{"n_layer": 12, "d_model": 224, "n_head": 4, "n_kv_head": 4, "head_dim": 64, "d_mlp": 896, "vocab_size": 8192, "activation": "tanh_gelu", "norm": "layernorm", "norm_place": "pre", "norm_eps": 1e-05, "positions": "rope", "rope_base": 10000.0, "rope_fraction": 0.75, "qk_norm": true, "attn_scale": 0.125, "bias": "none", "tie_embeddings": false, "parallel_block": true, "init": "uniform", "init_std_qkv": 0.0292, "init_std_o": 0.0, "init_std_up": 0.0292, "init_std_down": 0.0, "optimizer": "adamw", "lr": 0.00181, "lr_mult_up": 0.829, "beta1": 0.9, "beta2": 0.98, "lr_head": 0.00981, "warmup_steps": 369, "schedule": "wsd", "decay_fraction": 1.0, "decay_shape": "linear", "final_lr_fraction": 0.05, "batch_tokens": 32768, "seq_len": 1024, "doc_mask": false, "z_loss": 1e-05, "train_tokens": 295700000, "steps": 9025, "dataset": "wikipedia_en"}
Each number is 500 + 50 x the weight over the matrix's rms, rounded and kept within 0 to 999. Layers, rows and columns count from 0. Numbers have three digits each.

# layer 6 MLP down (transposed), 896x224, rms 0.0863, rows 432-494, columns 112-223
569489497476454482501442472555464591560580422541531493496598529452373526488501570505525613458432494448399386505484495558574465512493599459499482459536495448493499470474563514644629455523423523455496442491472459487532539494511374559413490598465565500567497511506533546575458400516488450465505476449442460513411493431568501526507425527510
486460501563494494472484494547481516510585604506487500500463532492453641509492496512439452384501515450505511465492502514489492482491394471495603505516506566493547559409463508501543438540494532588576480432588555499581509476495487553470497541578553443453422604456514542559476503427503482556546474533472512399540567450482491446462523514432
538517688504523448444481475517464444416419569454408494617568591504437592411558548499523489468496543495461483562462509548556533565484472422567580432425512476516604504559540462478607527412464500525516406495472552471512499526420513508423438393426519510559532560516459514491552468454550455479472559411520403495486503583483455523484493501534
486541522542512482596469488469545487519545541520509535436504521462498491431481576442431529450461558573494445453589554451456575542518461447485514548490532424498530521554458494511523551511413551391579612408530553433459551463476507487413540392471598434465554494548455445529597512526503532463489565535497444399378500546444444401501520440564
490487442477429458499506589542432433387564483547438534511470478516523479473450507486503414519450472438490533485518535479612472563597466594429501475618479526449551473362526599482453475537529461533385490548432423504530492436488585484530399449540434522594462483498473364477553497475495502540469427576470482483457460418567502490429484575401
499381542586553495487509528563430584492532497546480485485431559394492414450515501520422576499514494602491500510550434532459483442584528571474478512544451539553486553518433542485469531442582404500495560567524490590518489508519549446511475533356477455495462463454445425543456586521488482486537547557518508429466552380446447529488536439519
468518489528541464445567475417451568516478537527392552483546461510480439503431552558451519508500590571459481549427528499418493481522589556405457507451505495386473494566547586536502455554478577535514476433476467504455465420502464473541473527595496519517513521505566577531510423418502484523510455444480513507526459572445493446541522488550
450525475473466473493526446538515427529459420482466491518474555520492429570450556462513462496515463571541479445553456492396511524475574502521503508452512536472528467506511492527480550489550522477506563485497489527536524486545529424453422467564518447562530462576513580524514451442555504459473599483405501552526520595418526500555537459530
511487562452490577514533535422495583572433443591499454545505464449519470505511483423471529504485489587426507458528515431535383431561467643421451492535489471487407529472565416508567517386466504535549637616455527522408494532462511375498490396513510571449548464472498541500424556509474481490572562479570389480583468523452474436466570474480
431555542398474556487487590553636404449426460443491514523603564569476625616504435513487571503479605455546573455534560456490564472484507409485503502476432506508477439592527532518529501465482517389565537461603524557540439511481540420553454468451446444525598517611563616400527610504590476473377400551455488470478443527453465497402483505406
465549483516478491537432485502518603498481511523460524439509500432460611438514557607422483502458479504468576554424500515476486486537473474510465520443619531481491563534582473573417467488550585497412426516528524486487471497468501684505467494409565460568476483481463505462446482542545583450552488553556342525588498425464412516494498487549
619510464461495495518542420496554441411495526476457541502481575520421490482473455529529482435594553466500427564424438572460450508558438558441552481514513483428479564508505567431561462439518483457450507482485495517586480544445526446528480485547482484452515491508505559498469568574514551477546451539501493516468450471563525516493497469444
577540446569505622447423530585493416458482441456470486435457495446522504580564471565443504546466630555530454513528519446510467474488548528537504450498460456487544507446518495406529498541517479454483375527485489473532493470551526511597493506521463522477524535448455395533418395539514549567501557543478549583392547457450512466436587405506
588503449525464473472525527496393538504511494546483534485520504398491381576584491597530564402467422462542423568511545521484580464512465517473537509450420505480481478449474549470543480456477521454513483484459513528495533506463540534481517518473525449402562523415511532516444490503463574496523457557528467548545497482505457545510495553488
605445530494568452551454526464530516524525518472477475501428486488407431579361526446589466521411508470522491484459462555546589541534561531509583427491483517402497546492566486544416515488462552506523539444428582548462535465496598522450497512479588510450506604514486392508527486485633501507509565426477546471525473460453533553539486509419
499376512468526467378493515487492458596503476457416482462451508488439423462507465481337478527487566409513582529552555577520481510524554540541495563518501516436478499498377507556452501535540446592450578558556553424554541468475526516510515592492563563484470581419446478580515527457548528485522555507532539468492441453468506522526459502583
506436432506519504500451501487496489497538592514487472541457485456494629497462490559482551451505482482500548500475451499487517491568573390566460454544529517484493507470510469467491464570538550475524485535554441467457566424529495512471549470497474526492440521484487445483499501420480489559536494422529482453479544442501439502444462474513
506495514473426503502489420500581477504421567551499504515539589498495608453555509528433505490447519472458532498500519524551438489573477485525473520511515582486484516570491530541531382495478500502456527483514465482543480534429371544565443486516546554470459493489539536520470526593585519500435439439492432456531551534566454528495471570492
534502513486567464438577467427580492540572531459518555494528455472411496563523526528432518525445451488462508390537528511465463428517561512407493507468521561490422530446487483512361495527564516517543517452542498511458513491462577510473455423527512535448517504556493498639475555507405538555450545511512437527514505513487547553518562436377
513507499500439529535526540503497544575552552464560519597536548528508479474456545549481564500522512418446451451495460535507497456402513538553501551494525575537545566522566525447490516459449567482404438515462548542509543476453425419474535486446534530507480397522480475528574441450551443434444506435464499459576521523477487477457427485527
482556479574644495460509524515503413478518549450486469477488510584519393545559532511534573456567442466543525517554499478454492458474463538520519520445463484493494596472476426520465553480435490515494441563468539475461417515437539495519509467532459525440461521369549441516510485528477454532404563512546514467505532457436483476553466479386
538513623482493461506413564485507611514510536486589472473455550485433487446579523496468541486487517482457521531365453510490481439567556518500577531476558535483547525560587478461542401453391498475525493572543535487435503486412384376517531507422483525476504585363602536469486507541475443443419460410537525513481529620471460491488486485513
489554574530457549594541511476555428482458465460523493501559460445530409567592580474616481550549395402409510508611580500504499516461457514503520469544480464593456449479553540556555485464395633497438474443574466519444419525443526615533507400445469558456501417510547553513541541542610495483521418489391443436490474462484583489557415565554
508512595520542604492488512515500483515489527541492505512463446556510511581510491508492463455639528460537479447500550463416428481536430557492491479598462479546380513432478495546403422540471506500370470482522511429484488519483503533583532487467453525426505514536572529487473431493554514580509502517465587427510431529533510499646485499498
513515578498460548523504462478492443459520443472483559489488457490543464488494505535605517570453466537564395510568562504547540470517525466479501488496567473459505505472494564512484467543474461520495550534560481479480492468433560552515476488487474526538546425485500509495476491486494520495427463615548443408520469544474596534502490528481
433423563472555487422456481492460540529478492538585540440555402541527653470452551514430518437519530473552516462497500427489498497526531476469564505440519531492444455443529443502454442542455492474573531487486497527433508536528560481519454552524463475498478471443504558544520585497498506512521545587480562501415466478539457491581518536520
455543562392460534588497504526540482512488437462527408504480581500486534578575531438487496498484525488442454566508546497510544547522468468540491448495488575495505427547550469519559473574456496481460551485529521423475415570537523455563547510432518443504557424556510544487520472546572557470563503528574477463472471497498524430524439538575
528511541566489434459548417542588574404482517497460500485533474468468593511502492477527497523504519523459497529523513546478461549524499514520485439522521458480560471428467454461510548553521546499438535498500514523439491468465503531529476524555461507392545462439496473451450446530538511404494491539472410545506544566490586537537521516450
555492508486481556538558555519498538526464504525584465365508474509488507503463538504476553534429500493523497460561498424460583474439562503509442511540453538523614551480611450517551431528425524506504574483537453451416469580498616502384439537525474545500574479460465520463531512378400497500484512507559430588526444449462507597485458489526
488526529492494414478509552562595463471530455447523514494608516490454493466461503582532500507595610425568473500470486560460520593592576510519533587443550411554592444513590535515563639413483567465439456422460522399378423474547552447505385557448570515492551541432422520455568400501404482434458431462600557565491558394486471473522507512574
524435547501436512537492513587478473468543468552557549547645531480566499445565467496521510479516477530513434532554486549534453471466466527449513469512448552440501529442456491450532439485560491456569575459436471437545509592484438585526498367474540501408430507499512484495473496420584579458518470507574565451472550446483449459504516467444
541517573485542485563556495474594481470488476523454439581513564469509425513490543542505589460522519506503543507547455546517496492539511480482458436427451481522476502470421559453454473447514538499352499530613497520503453631507397563479456490406540508506437474522556453459417503466520556457543565541559370471463513490447439512517472555491
576462578598484505528513482443481533515540510465507520504498506436464428602542466476478468521525537555528580500503484490483443482480451552556443513462425598514443560490482521585497474576491494477419456497502467543454508542591454478473505445573483514467496439492528469533422443448472490456473511429425457503500525479462566543539490493466
476418473531533462489506491483484561433531543457561517591481473532536616533440551452425460459524444583434561490502457507463493522528468453536454481464495470495491507532469504543484555492489378592520485453510568525505534459543485484539432541480486532414561523567553520479506457466527525505468516499465575568655432569428554568508574459528
553578528474506532566517503469592404500390494517589569466514558611488462427525481489483504493481493452508495481580520482547441494504514565572533535509528390540460512498420509579534587532538481556507457501589430488524528468533554553452361440517434533476524518568422594541434499463507516589543472449505418538495525591601520442505441583505
392490491467473466485443540553551423474525541531498534536553616527453469508435494517454531501410415655570590538422490561477467478447451373505532466555528514496538553518527544489505540528480526587475563462506499565504428553508474541568493522469488551536547516519473571519461456459482521553474466490532474503476566391484477502675458514452
518448573543478497504505516484444512522512545557486471543514559536550541535528494490565521462449487456544551501389533525501471531521505481438561487486463501458543474540495491471427504495393529485514508525530474480455406526566406515544558494543564469496506459497552498544559563486512448529461480507448485469491477488429521513606496505486
420495424518554469560486519475494370503519560445486499435385479460565577478442422579489492592393469516504538502488529483441506485499445461493510528437526520523509495643478512568445627459522469462558394464571549563422541471467564420520447568526486492566467502476432535514464574465483512517572483437472435532558411451515447379455537438527
459464569469622534524529449587579509522529551491498484387508536448616428555500465558498466430506556519564421511467524437436504578429522527575497551491436397475511568505442529417474437561465620485532436506419505432514496471501479601585514559497469456477486586527537448593459467455536539592462539449465397480493503560558463483423586575474
510389605572600491518523624418535562540491506537562473525377447511403636521430403401467510507428463445526405485622442528576417462484458488506452450532501593454408543482529519539396601407472405507512500546524463511524525466456491453444537553534536553395487456538502506542522472502526572579415476437554468430507521447481477447513563467424
558504495502533530493476512451496502509444501543518481389455572499478545487474500489525466468599383462522492500447532425466470492609539438560490506486567510390449502483404486484454513552520521506565471554467481454456485578492473465500558383532554423475459547445527457453547529542470530465503548485504550477512567472538511420583545485502
509540568377484510487423527553563482473502400442581598485533472537399396459442456541539596502501466482540576508473487553524562528523519487543565407535481494597558508534581504444490554453471516548552508414539522483442513473439416336436496522602583438499488521449595461510502453486531414541493427407481485515592580488441483546536423537512
470422548501545598482542467487554490509464446466330434538513560535446434530444473464438549568442525568609567574476413479580430521458488492571475465556605513529469365515512589511487496517471483345434589477559510544651436442474615479585607543512450613445457477487470559512411475508619550510504366443520454558527516434525459374502435473464
455557431564542573538427408469483370566545570500462484520494532529593581445548445458576491547451478498455460488423513555448453497521479523491400537552563457497496385427523529537430442583505409477569567536419444461425393511445510597610487561432427467519509453525603542502567606498520457456516486517465510609575483531540503510408455560495
562577535468486553603477504475547490554483473437557471549521529508454468505528512522476488484423510520513470547509463529458513528491600545521474509459430472519503439495552512461589460458438555536455499523539555495548578494612445436488460533581561428572511499406506509510483422464482521461523500457517504468539550452421430517470478514593
572555543458473413559451555505552545423678537391559520501528493497596494327557427495509464480443529570510566527469542562433479431463439447529560532531379446513524517540484489474385455516471474495455448517603531522461587588522410459494496469325522457494615497568499552532536515534568523460468514504494539402491450523464409533538478559615
494416476537518480478510390496542438393481561593515507502549543540493464469424470488586512524477519526472465531443395490412547575556486552539555530457474483444444448456501513488512510462471499490441537554570534476535514493505489510471493493468518410510425473492441488492434553484542470434503521494457544440478554487454536540521511534507
537444425568490451556535555517401488426454596520545538503631478565489440656590501502645511547469462627550561454492580329489541574489519364560499506374485526563475477562418482373497468507497398457365457465505364583539530570445598546467598480554478404605466469492463501584478534509407530469533388494408538535492589491464516492563508537428
473483488492438467587531496472429421469494591456583540373483527415371499531465528438460518506473503629546490594466555507472520526517555425421556524440457531456467487502441473474502491502521424572438591518445580584471378560534507484440540512491611550541485430542560457582507544514498513559458450551442488390525561533393562546481602502454
438467525469391443467398529552436562563498500484453412492600528441471584491381426577442425554482509536457575550533498499552523595538498467571390486448564504463452457573467507574426539456574494499596469588464525549454537427484592508629453517482566612482370623469541501472482632515491453473505504424494440561536569546450531558469435532404
450525458500549484571474593520499519432487478446531481533505470427447493457495543478433525416525478593522467428499471543487545576511512528537543570484574526404520529505514468495541558525497566507453488527594516557411505528501390490370514452510494468559489455491449561403556478520558479467474468470530412469568562557441593470546496479486
476502503448511497464524456477428486538454497536467505481508547535556450525457489431473515479580518487509481461528520497549464463516533498534568531486486479477377487502464558524444533536499415574464472547453516482494563479513474514562542468427455514512544544491490459484470536494473473503564476514537589563572501476543544540433490410459
558479547525470475462468460451588579488462458570538523533513497487484650477525439527445517424489463514490506507496471479487515511477537431538503456503511520489519523500547510591590563498431530507480453507531482509515611489449496566425486488426511506497506520431475470489557567433469565437488475524602493459476496486451462519464525455526
515476550547597507483509465495462427537578527514454520363546527506437428492644445556480622497528600564558383474489535394430504416521584513520543419562503497415447466503498567533515457483487455502645515466489565359498479500524473518508537450504546496457602521500484488555626500557546521526539514432652485442543577404520473496403520515470
541520539540436508485506508547562486495442436512510481523517497556568400547487489501500465506516489391520639460527536455513486441498464503417573539497483478428438474443586463421523458498488435480569555454571535485519484488569440531481490448558473411415543481487491383525542516559519561541457498557536509479473579508490549538566520440532
467581586483494525467501494479426468475478488516419514499472632495488371589458403518411523484441557431459553443438478484481513460570482541484537509482493495449489493532541440514433508483484533570503490553517541528469473528577538495522513482495518529562532509473508530462562421528544551464577526543455501465508489432485533522512589426390
524444505500487453516436370428474444521514479528483447490484563517386561473562543490399485462547550401374577496578581489539468566570406523491534457504490508467456501589435518466495388497590405399519465593517586548618504521510467409538562555474490495450475408465549489357490512572460476439612444471497460544503443490612471455506552566671
487538471495506519563454483469515429478451505485534392570452386476505408488442513461509552496509447550473513443461515506513609566442608411437498530492444499548493476516469570540481556515528567467438518552540477616530498557583583468386488484375528478530556551517480585495512551486569482625550488506449554581485400528411410429408502393545
537535577509550465486512557532488407532492482519509549490414525451550420415418514556512539513492534508558488467531446575511542413500489467430615410546495491454430507526544525519504531495588459561533473524517515458491530499568403517505501506528523481599457602405494519521496431527566528546511459424465445461494455442400486471566454536484
430510563503492508511482582512557502468393558502555501465510406362468473492562477505526451466530558491540519570569451529477446479594508559528522488614480432631555565472597480440535521531480438505441551451427478437374516392556516508598456504529462487420513398447516494450549525492489514476568520467450550450443470498506453462415547535520
483475512461534446476472459508529590534472567473428506598478477498539460484536501515527461488449377527503458477440480490521514519483523557567488495543540633574498564516500574477513430550474473489512538417579495415487494466462535488455581501447503495511493471522471535500488521459502422449570495491543418610506544452387557446382421446515
539502374413473508543534452469555497444506470508499560540560458489507584438522477450508474506602421510428473446516511448516546570510407404569565510421622545460585498495510423557514537487489573528404467429457587509393484465422540420439494477556494535535551472431535482524533494505434439468454549520483482554506511604408517470568534508526
463401509494413528536516527466508513470471528539540571518546476531471540559487528536536468467527491478466481511479501473590493518528501401561484620533454482372404530553492490577443515525541439409447485545491440502463492612675469604468555434553474427504490472490480497370595532448473495552411547492526504496480496462515594509502597451532
# layer 6 MLP up, 896x224, rms 0.0809, rows 433-494, columns 112-223
512469468463598465515499524513542545477588477455514559444563494505492571546456416432499559506496446501484523537543516519530469520534500434473471464491466417565495468524470406515443554416477541543481526506442496505530475498501529485463514455456513540457493457555504467481492538553459508464527499388606484519433559444487518567511526467524
587533369448488483511442521525536619367448504526507461422487382434536446459554490532469475587577544496469477486493528466451500531531573473529480509469463566503527458476645536461560469528533566473473491498464490502545558523555509435504447438497443410516483434460440531430488595520443468445512470533412510526499427490429502491529481540458
509605490470482548487574536398456536542502404473469422464514457440541517537479509518499543520454459487506481546431436440450520570466448465503531482512492524615493473507484517494510518343528453567487442530569552547503522470506518467511463550487553407542495537471474511529518567595560524410462496546533618559465547509468515473549518519491
517543529523523496499590631465582594530526459508512492562631507426507535482437472439387567509524426428466520507421415533490484572409347496521556545440475497538509522461558458495631513514487415532510548494512499488432489516424586580428435493483546508555529478454471574528514536583482543559553438421507473568499529501544538502429551529478
484536570519502476489579467449492556404535543455526580492569535454522446584498547528468455486517451465526463551444543395428482533526498506504573398431462427572500421485502460506436436462486452488420525463495552538471513487519541523517526494489486558522511491467562469563566527481416513453438431593393557500495452611528468564491510607483
563488429502429613549439534549554488413482487528576469458511490461517466502455481451471428538562419463515477505535437569474563482464503515534622524475515442452519528488579408535519429536467477526488447543455564472476532555564509555506409526494537574633501506459465493459515565490459431450542533423511439580475423482449473589481535493529
619494490478436426477487508444375491472566475495551454523557466557446512492518508469552577561504496468472556514506544527500505536611433461473441470496588449521569508479448468516555534496537531560439505386542448505477549471428443498428469524486479525496497526588421477492436572523596473564437430458502620539514514565462460493486529510425
551568463492546537571423495547456513526482485417458449345502412524458443553477505452493519519568573486449526469444449574555431430475502537438522505485469486517430515531615502560479507479584625472460499570510476565482606493563492429531528513502443490576509415503535445449491510491547496371533554564551538487518568617537481519447440551379
560597465506511505585505442480505508487526456491462398511605447575448481425638592464486596394419475497504529485492561536475534517491432481501622447508572418582477477560592404463565473548527514438501533561514469522485484594508439541369587456484481515540542449544493478442514529550473524554561488464476491541548476596470509531499453528537
521431461541517534516542525503424487480475487539587498584552456447514534465498501367501532479677428493543462495526501461460448449526468463422572449483449451414431429469582482521541529470462462443541430536514584491436462459511437446461506509516495471456471495546431550451591562584419480572531563438438529526422454497514512555531568575448
447551527472459588561484438546541478523483471439546452526562394567534540497535523463527529491543570420493541569524440591464608467456532496499517514505438446519476487504604493480536504516437574374495533507517465501424439525436460401480469499384467441494564505419525495501481531515579367404503553459541468548471588467544500482436545526503
496582487374435456550497512510529622446531532491557484556581482436550513433462543472509495515478478440581466480479405412427575572518455429587508633476630506558525533542564473477581495465483521523422559539448445570495525500503474524477389617456518436564486521437481558497513559463463431509467381525513460500544556542433570446450490517492
449507498522468502514517496496596494493435546459540418518570527480493485495509536360506562539496489528451446458441470471570517495478434526510455624510512473479488496499495488523516484423495533454434486538552465491475625466438524458489516466507473507548491518562424505431499491555542493498590442457472460522538461474507546422481465486456
406487462498350487481528490509526556482533463519452424516536526453564531468531520449430447474525392488498503489439464519497580471551418460510450498531447541560416495499506508414576564508592596588533570518471512452402596565448490469448494476503408565612507455572479455475563615597475471459505531555476545504533544470458454539471512539544
509533513501431454488420503427490546527449493544577436592587426502497427401532562495498530488519568560403471488486466530489522521444536496470418442508466443522427543566532537387522483486504439503539360426520532516565541469382507554382499490433442450442595535591428498492512510508570565530552474491520565602542549519428473557533512547482
473465468437421421491549498466584520466578444547492517465460510397519572505482510480482517601522517506457486505429532571514532523363528389464488473481465433475587443499493531545541547456464512394449451513545509524545494486460517485494552533579511533548466446524469496478553562543481532482468528476426530577534485510466546576525520535441
521457496505479472586525501517457476503591472380568456551540523543519534588457428398506536493553437447523489488552502518464464556495432492407506434454446469469569603526580531490558505493514535485465437454506546492482525475505496503456481467488498523623459566517490470452510540562480425550504507419424518550577442518553515539470539449374
491538455425460515499545524413405505449411483530499450374481425496545480537567571395524443537513501471434554517485391559576568493521597494477442505466338495504448497506491464568518516507501473547442482460482470627504482451582503543511481547460527374540538503521453476467578469573514469416565540498452603493493497540490474518490498502500
541523473509444471509444428515457488466482489481458492516522441521542515487564493454526492504557489489509513480526572550501490489614559498444473488493536440586457398512491488509550493569533525455497515493590462497469508494499533623505484498536515520494478621414463501531483530536434573562516453512499515543480473489526437479495530535486
501508518514587537520453542415439465515404380430567528507558502512508503496501581443586571536552463538527518489521537598423490469490494512531469457445421468536643469518506400575566531453439406467476456527548501523502415492532481549513490620501467493457457488507423547539445586538506538562525429553429572530553446456495505512564494621392
513454442424491599482507589470447510478553600540654501470537476424615475622562510392532427515529486483461375469556484412451617439484555477388451492455518516468482438536486479506561512445491585465557470505426505531445537552521560572388447516484469404476602400486481577506487514458549514466490525447472535487454512449534466466539478594531
545555443422568478588437511467539512477524457507495537484503490508472535549595528444424466524538493553455496388485432550573512506530529445478490516423502555470490464571385501597515580530477455505548510564490478538526593486524433485460530544450466508477489431450434539510519485574466555357540520497440509563509532510525500500388547482444
536487494495485437478495528508507460521536489471437475508521519480529541494510517500492609467425437482440553508504446510567584555492549398475509487410535514556566528462487546459550542560565436528534502475439469516512546476461562470497488540540453492544457515470478507507438625477437489528462514517559509550502541458490513495358543550496
566472513421484459492534472514506468516408480509527493559528520508478530515487559504452565501467526485469564429444414496469569495520442485513449548478439530509533562474490464492485582451494487539554459488422471571489538499514480496456511442474498449528475527403455549536555550566412469512558555407465562544492504533466522495543581483541
566458440488472525543534501437498538473455446490504469492535506549482570524553491486467481494515531458435560452468476585454498553425455478501542459467493427539421556463515505479552539396472577438440491567575565480567571460504470434435540433509516523507521490524447482465533523500643497404510491468469480493602551556553453494425479468437
572522447572523475428529513448468517441526535486502570493489479522492481514500416518529509550561479503569536462479479492460495425439556519427538553454525408502506639543398551465456522394585446517535466442425527523506590463474440501523516529525468529495504599475474492524496535498511453565395508462452540539541515480533539468481536501492
506475509514499529531519481448441553508553460548512504482474549476559447472563524480436516544516512437534411423499495432464509415469553432500593500518515505474518652459609552455454518536537473468450476542544491492510452482589589438481456459493465597569527586479505467532507526476559488480563535532520502540480533557492474556444446501532
560552455414537573466384518525534471532535485406558420494574488481508472569512571531572481644463513591466552492453547460463531576485378470432464438504421568534448475506498477407493543532535544521441508535515554514492465503500521410528444586515477463513488409505551433544536520571518534476445396482599480444426435542500521467521550563580
622589531547530544484439503442483552535475404447532513519485479510537504574533539407482498480455521527572505471596466370409565592507443457481453528442371535429514441515519528443519531529489543485551471570537466564499495481540469523491488636430522421524509460489512536511507610539517553581566460554437435557464483496429491546501443550404
455541445448505488525577481465501488543510555441475421484593488422518453522440507500436403500535430516461501478501445489553566539520478500523452455517465514541552482457462547593499519430519383486484444476478470544455609514468514577547424558448426552528507516459477513527499529510469451488502551598512600604513587503419435623546525541491
486457478564507475572529462381453452461497506488536408541528543582585483599492462388433459444472499371464512418498553537499506563535487507463509564479482358456523495479469416557499516484479481612445493483538495517527454527483548566485551532538461565442540531557429495496492530497490541473510439466414482558562519538472553523448535496430
551572554438441462474549488488486488501584475470531474489536487511517510422573480503508498511461515419549414491517576448502565536496529498439510526519540408586495478450520500481483456519500509446532538541443493418501547435510529451443483582442488515507554511514560484509604514480509475473493435569543517498535477503516376558437543542459
588572527492552513520521634437423523533540411452498504440519402457581548484507544584505543522541507500517400528461524500531515465559543520472527517530614529480422445574535477511536483524546485570526395547377531524462484519459494472460514540353499477487583470507530514509547515545444505468514524454405510544576466632499421638514502499566
498537435457443541555486508464456549451535528485546516427470493458529489410579467509476560528580445350458516585458510613501519528461473497532582471455480355535591509447555484498451506553569505452434431446472465518435417505457538473482383479417479524513557514533476482595613527598580472510478529391554488533483506491573494500482506497541
507499466561403498533501443456518527475490563427511526406534518517499499395548479493544421538497550421522496564526520437464549554444508422501470537511435433521557515379418499516531445412498461524550428481421517548494534485427459533545506562448446522551575474502512468424447530538522530494405495538514498533531506562485523505494627550485
541603453455474529458452570434435466474445432484469518433506469513509572434550553511513535555574561494511502533468578480549530486489421475562481513485480578496446515509477507530487540553532476501425480510522476498520569494464436452396545529444419512456575455597459467399498556515554465549516566508529561548548505577467511465475514501528
451504496436411538523569477460462538465507448517614468441510491457529528526488487567410484565496492431556349368526383539567533516502539507472407460465513471634447589385509506468509452410556467564398456438538490482455517500518480445470440567472552472579518519559568500507458568476506387519469539612474542420611508576462555512475507573480
507471451508552451511546501506506538535452390533507542497520460559546521457437543564532541554518460489427482422395449496501552507463499458463590472387565435475417514595644590508556501471443479512508392499417610494524520565415508444508576668444514451629513455497418587440513541537554482430522517529448477582453485488512455528501442521489
468516517404438512536416426514510464523439420533552408473547453485447490404518458555474446519489502467456540599535439549505410502549428493506508500462399429576460480619584500518521548536508535462436463495564501579474496565634519382551467468431447472566469510545556509391485634523476410420477549512597525536424515473545544469466443543547
545436508543420458528527486488511478477528558483492548538554437495516573504492456423473428503443442464456510513500510494528631425352469448452429518448527479475533510423541371550523554563486437383380519434508489467397501461494546542473528510499440461555496447452526498518477504455479487573474587533350531521582399503457531554451535565519
439557417494521510624481560500515536490511443602632459419544386489487493436550476432474432574509539534462517480553461506551470502401466482541478540471490555504508426455470501443559587439478466427459479576590513438484618476473453478534576455539499427557515481534468448539519537533561385504495411405450639521523466596466495523548544486572
586553571530445517545505511596459455480470462442519540532519473454524469553417498506477495480502508499554479456458367528490503472560495527433434493496468533654445380578557494546555420403528470559441424371479615486486510575600549550494470565452528462484554481479573439486491569515467517444465499560558535517557522546425477547521501628545
530546476539470502512589522590513562392503479510562552446539471522454532497580518580491563554498504491489465560527464433536576508498587506440585541449456538552396543551543462544590515442453504513433322461507471543518550497535459420375530536465485566542535463481438516466454499588545488543556494515495494426463491576480447489523494483452
407499453531520399492480500458353490489518546555546539491534482485524500527566528486593487508488420493454477480522464511452501457503415501489574476492483432521566569506454476444483582484511503474493525459553494541469448469476563535480577523467448536462503536412527466428518503529502511492441483523449568524593512569468509474491567516477
477545531505563431592523415454564480519465516480479411527480526550556559506582614551469442515457525441517474553471437461464490565446571440485528466521522511531517565521478548428501462422441563528506432454533545562530607482444489474497462584549473453515541451526534545540443631466475387453558541520504461535496517591526459483478506528549
504514477531600492546478471428398606477497545390506530473548490596567532524436543427579531479553552443600469436475569535482481526440498464475496517559480483500551545534511459546432502472505465549576499452502459539518468479423549453464560429514458587434522508462478405518515560422532476505546549437559504527500514511549445487489559481526
503486539531543496463538416448592496438493552497568386488527543524542519459554546352599426530599441427380561386505451525469552488564478484498401410556492417413490533513428542523545528449457543443529510474478489460519649475553525550509565422437509434561581512480514456423455498449548524544488511477449564515486509517471523608515529579446
469615467533570500626454473469588439499521405336488410519525504555522458510561445480454557495459506523488529477463505437454515602529430486471583496570507522549524491495568393484514448578485508533513480591590408473382492518513511591417521471482478449586497531466555462486556543532444567522498489492467433546529518491499511537508421540471
516507468419403432547566474465498520490528517487548450592612494511540496484528582490586433529549528518458482444491421536618570553540464506458499432462541486608453555467517462532572546394557394419547497570434585576376539454513472591495557442521547480504490575384501510367547557593461520427566508337437586481523416647437408503431490479466
629553377522423491457442491513496485539564471504510535416493419505464463486519459522566468522554496468545556496407525422494535470445635472444495375533497436509492444493519528453502466434497445439488440519515520518513493617535546561523463493542424529501507543456559481584581474479426534498569571535581493566513485493476522535506486536432
504527389496477544496533546581500451477541476503470573447514483555494507525573555478506537499515521520480544546486463465500493558494545512514491423503518476512556459566444544520499495549535605490513546544447428494444496545452498520500488468451564472524531385549473464495536532569456485468436537447544471473497574521494488513484546513465
528541488516475468502509535507465542475545504487577539473595469413618521539486476401569491494614536517512485527501543474539530484494436421434542587421543455432503448466558438452459570550578473540501550531481547483555448440435404454448488494528381509520476406578391561490592534528446448550445458454392649554558408514374484476431475628560
519419527545416505657530508478572470433516450486513396512546463552470520485570431469417473556537444528392567512473483547513510544430402482383554489369528495481540527470499568491540515443497462399523476515589605569438601506554517479398566491509452372493516457524515516480513498502523517565569513528341516534508490559443505506592466571469
497526522463513519502482574489511491495523456534493565494572486571552501532465421486494544523516456452530496579523433496569447463487434484512558511467572532505422526518415501569494565489604568503531456538616522556429488495554558492387507524463471494504512532466535506389513528468602484477517543460366507479545538584544477517446542465551
481531448559590469422470563588485600468571466491532539518534457550513553483481609455513473504552463516514472438495517487482493510397520455460427531532514484511590564461482519443551452538525501420525499503537434505448484504519564549406546526534440525461495492598542415499475508419439496476405470494476497500536453509475522497495430477518
494499500404459503474513465530492445361555483408516391466555483557501524594564521430371523495426481538436455426544557568483426621537471444471465649388533518445565429577498400526399575520501424505441553480572428560466458453570526498402568531404464452605548507498411476490586597528531380484490512503388474588535487508601509507437545492475
475456476455422477578553447517533461525485462482506534522600498492540526474470473595473601565577488532504416451522400573464491556508607464470541416443436450549495487398567489536640456472505477518421455463415522507522558435483413480501481534515579563524495518537492497515424566532475457479443522563554477439537608489438501554456540556435
558565423490445469516554514471533495366579512457571460441495406435521515526575561470494432436559558522373474492459597431498503520514431528478527530488482509498500419528563501411517477505436425461408454493449551491543613587479504534491470526433454563435602459516553478597544553550477458523507530526398651536571450571427509456477577501527
487520433526527488488500547468456452400506537463500504580516361506631502495508596505434492484595492583388377485459526476441580483465558439499445454424509616428523473518587612454453449585502492423407482443463538504566499464426432424466502617456520397481483512422523489543445519502459459497489570421551504591549546555511508550442456477452
525455506589530566507563517459490509564527434419461494379532490536489484519501593453498561465526535447466515462475454562448502494481503514521542436521469423520477565473443356586462533459533497507426392457525427571497574471484482560493496513464469591512563421478498456459558505482458504484492490512502527465595452504531481548547533540590
455484524497523503515519463424544485499564461410556545482539453517492542549443520398490510454551539453461549559476511513472483582387437477465570414460421507537502509448425472492510561446450537479482475478589445618452501555497501514418494437577508590528507492524502586574463502477547432378455426511593451490569430613506417451436520493555
524416478537439466477499542456484523475560432392456595492503492461553443522524594489509544525480523480522450445575495487533477414496550504418482540483483475594567548557444543502502534608485504499480461498508539547480491539470589513488460505470527407578475386428532442445489587430515510560528565492479460569445509525467450578512484511545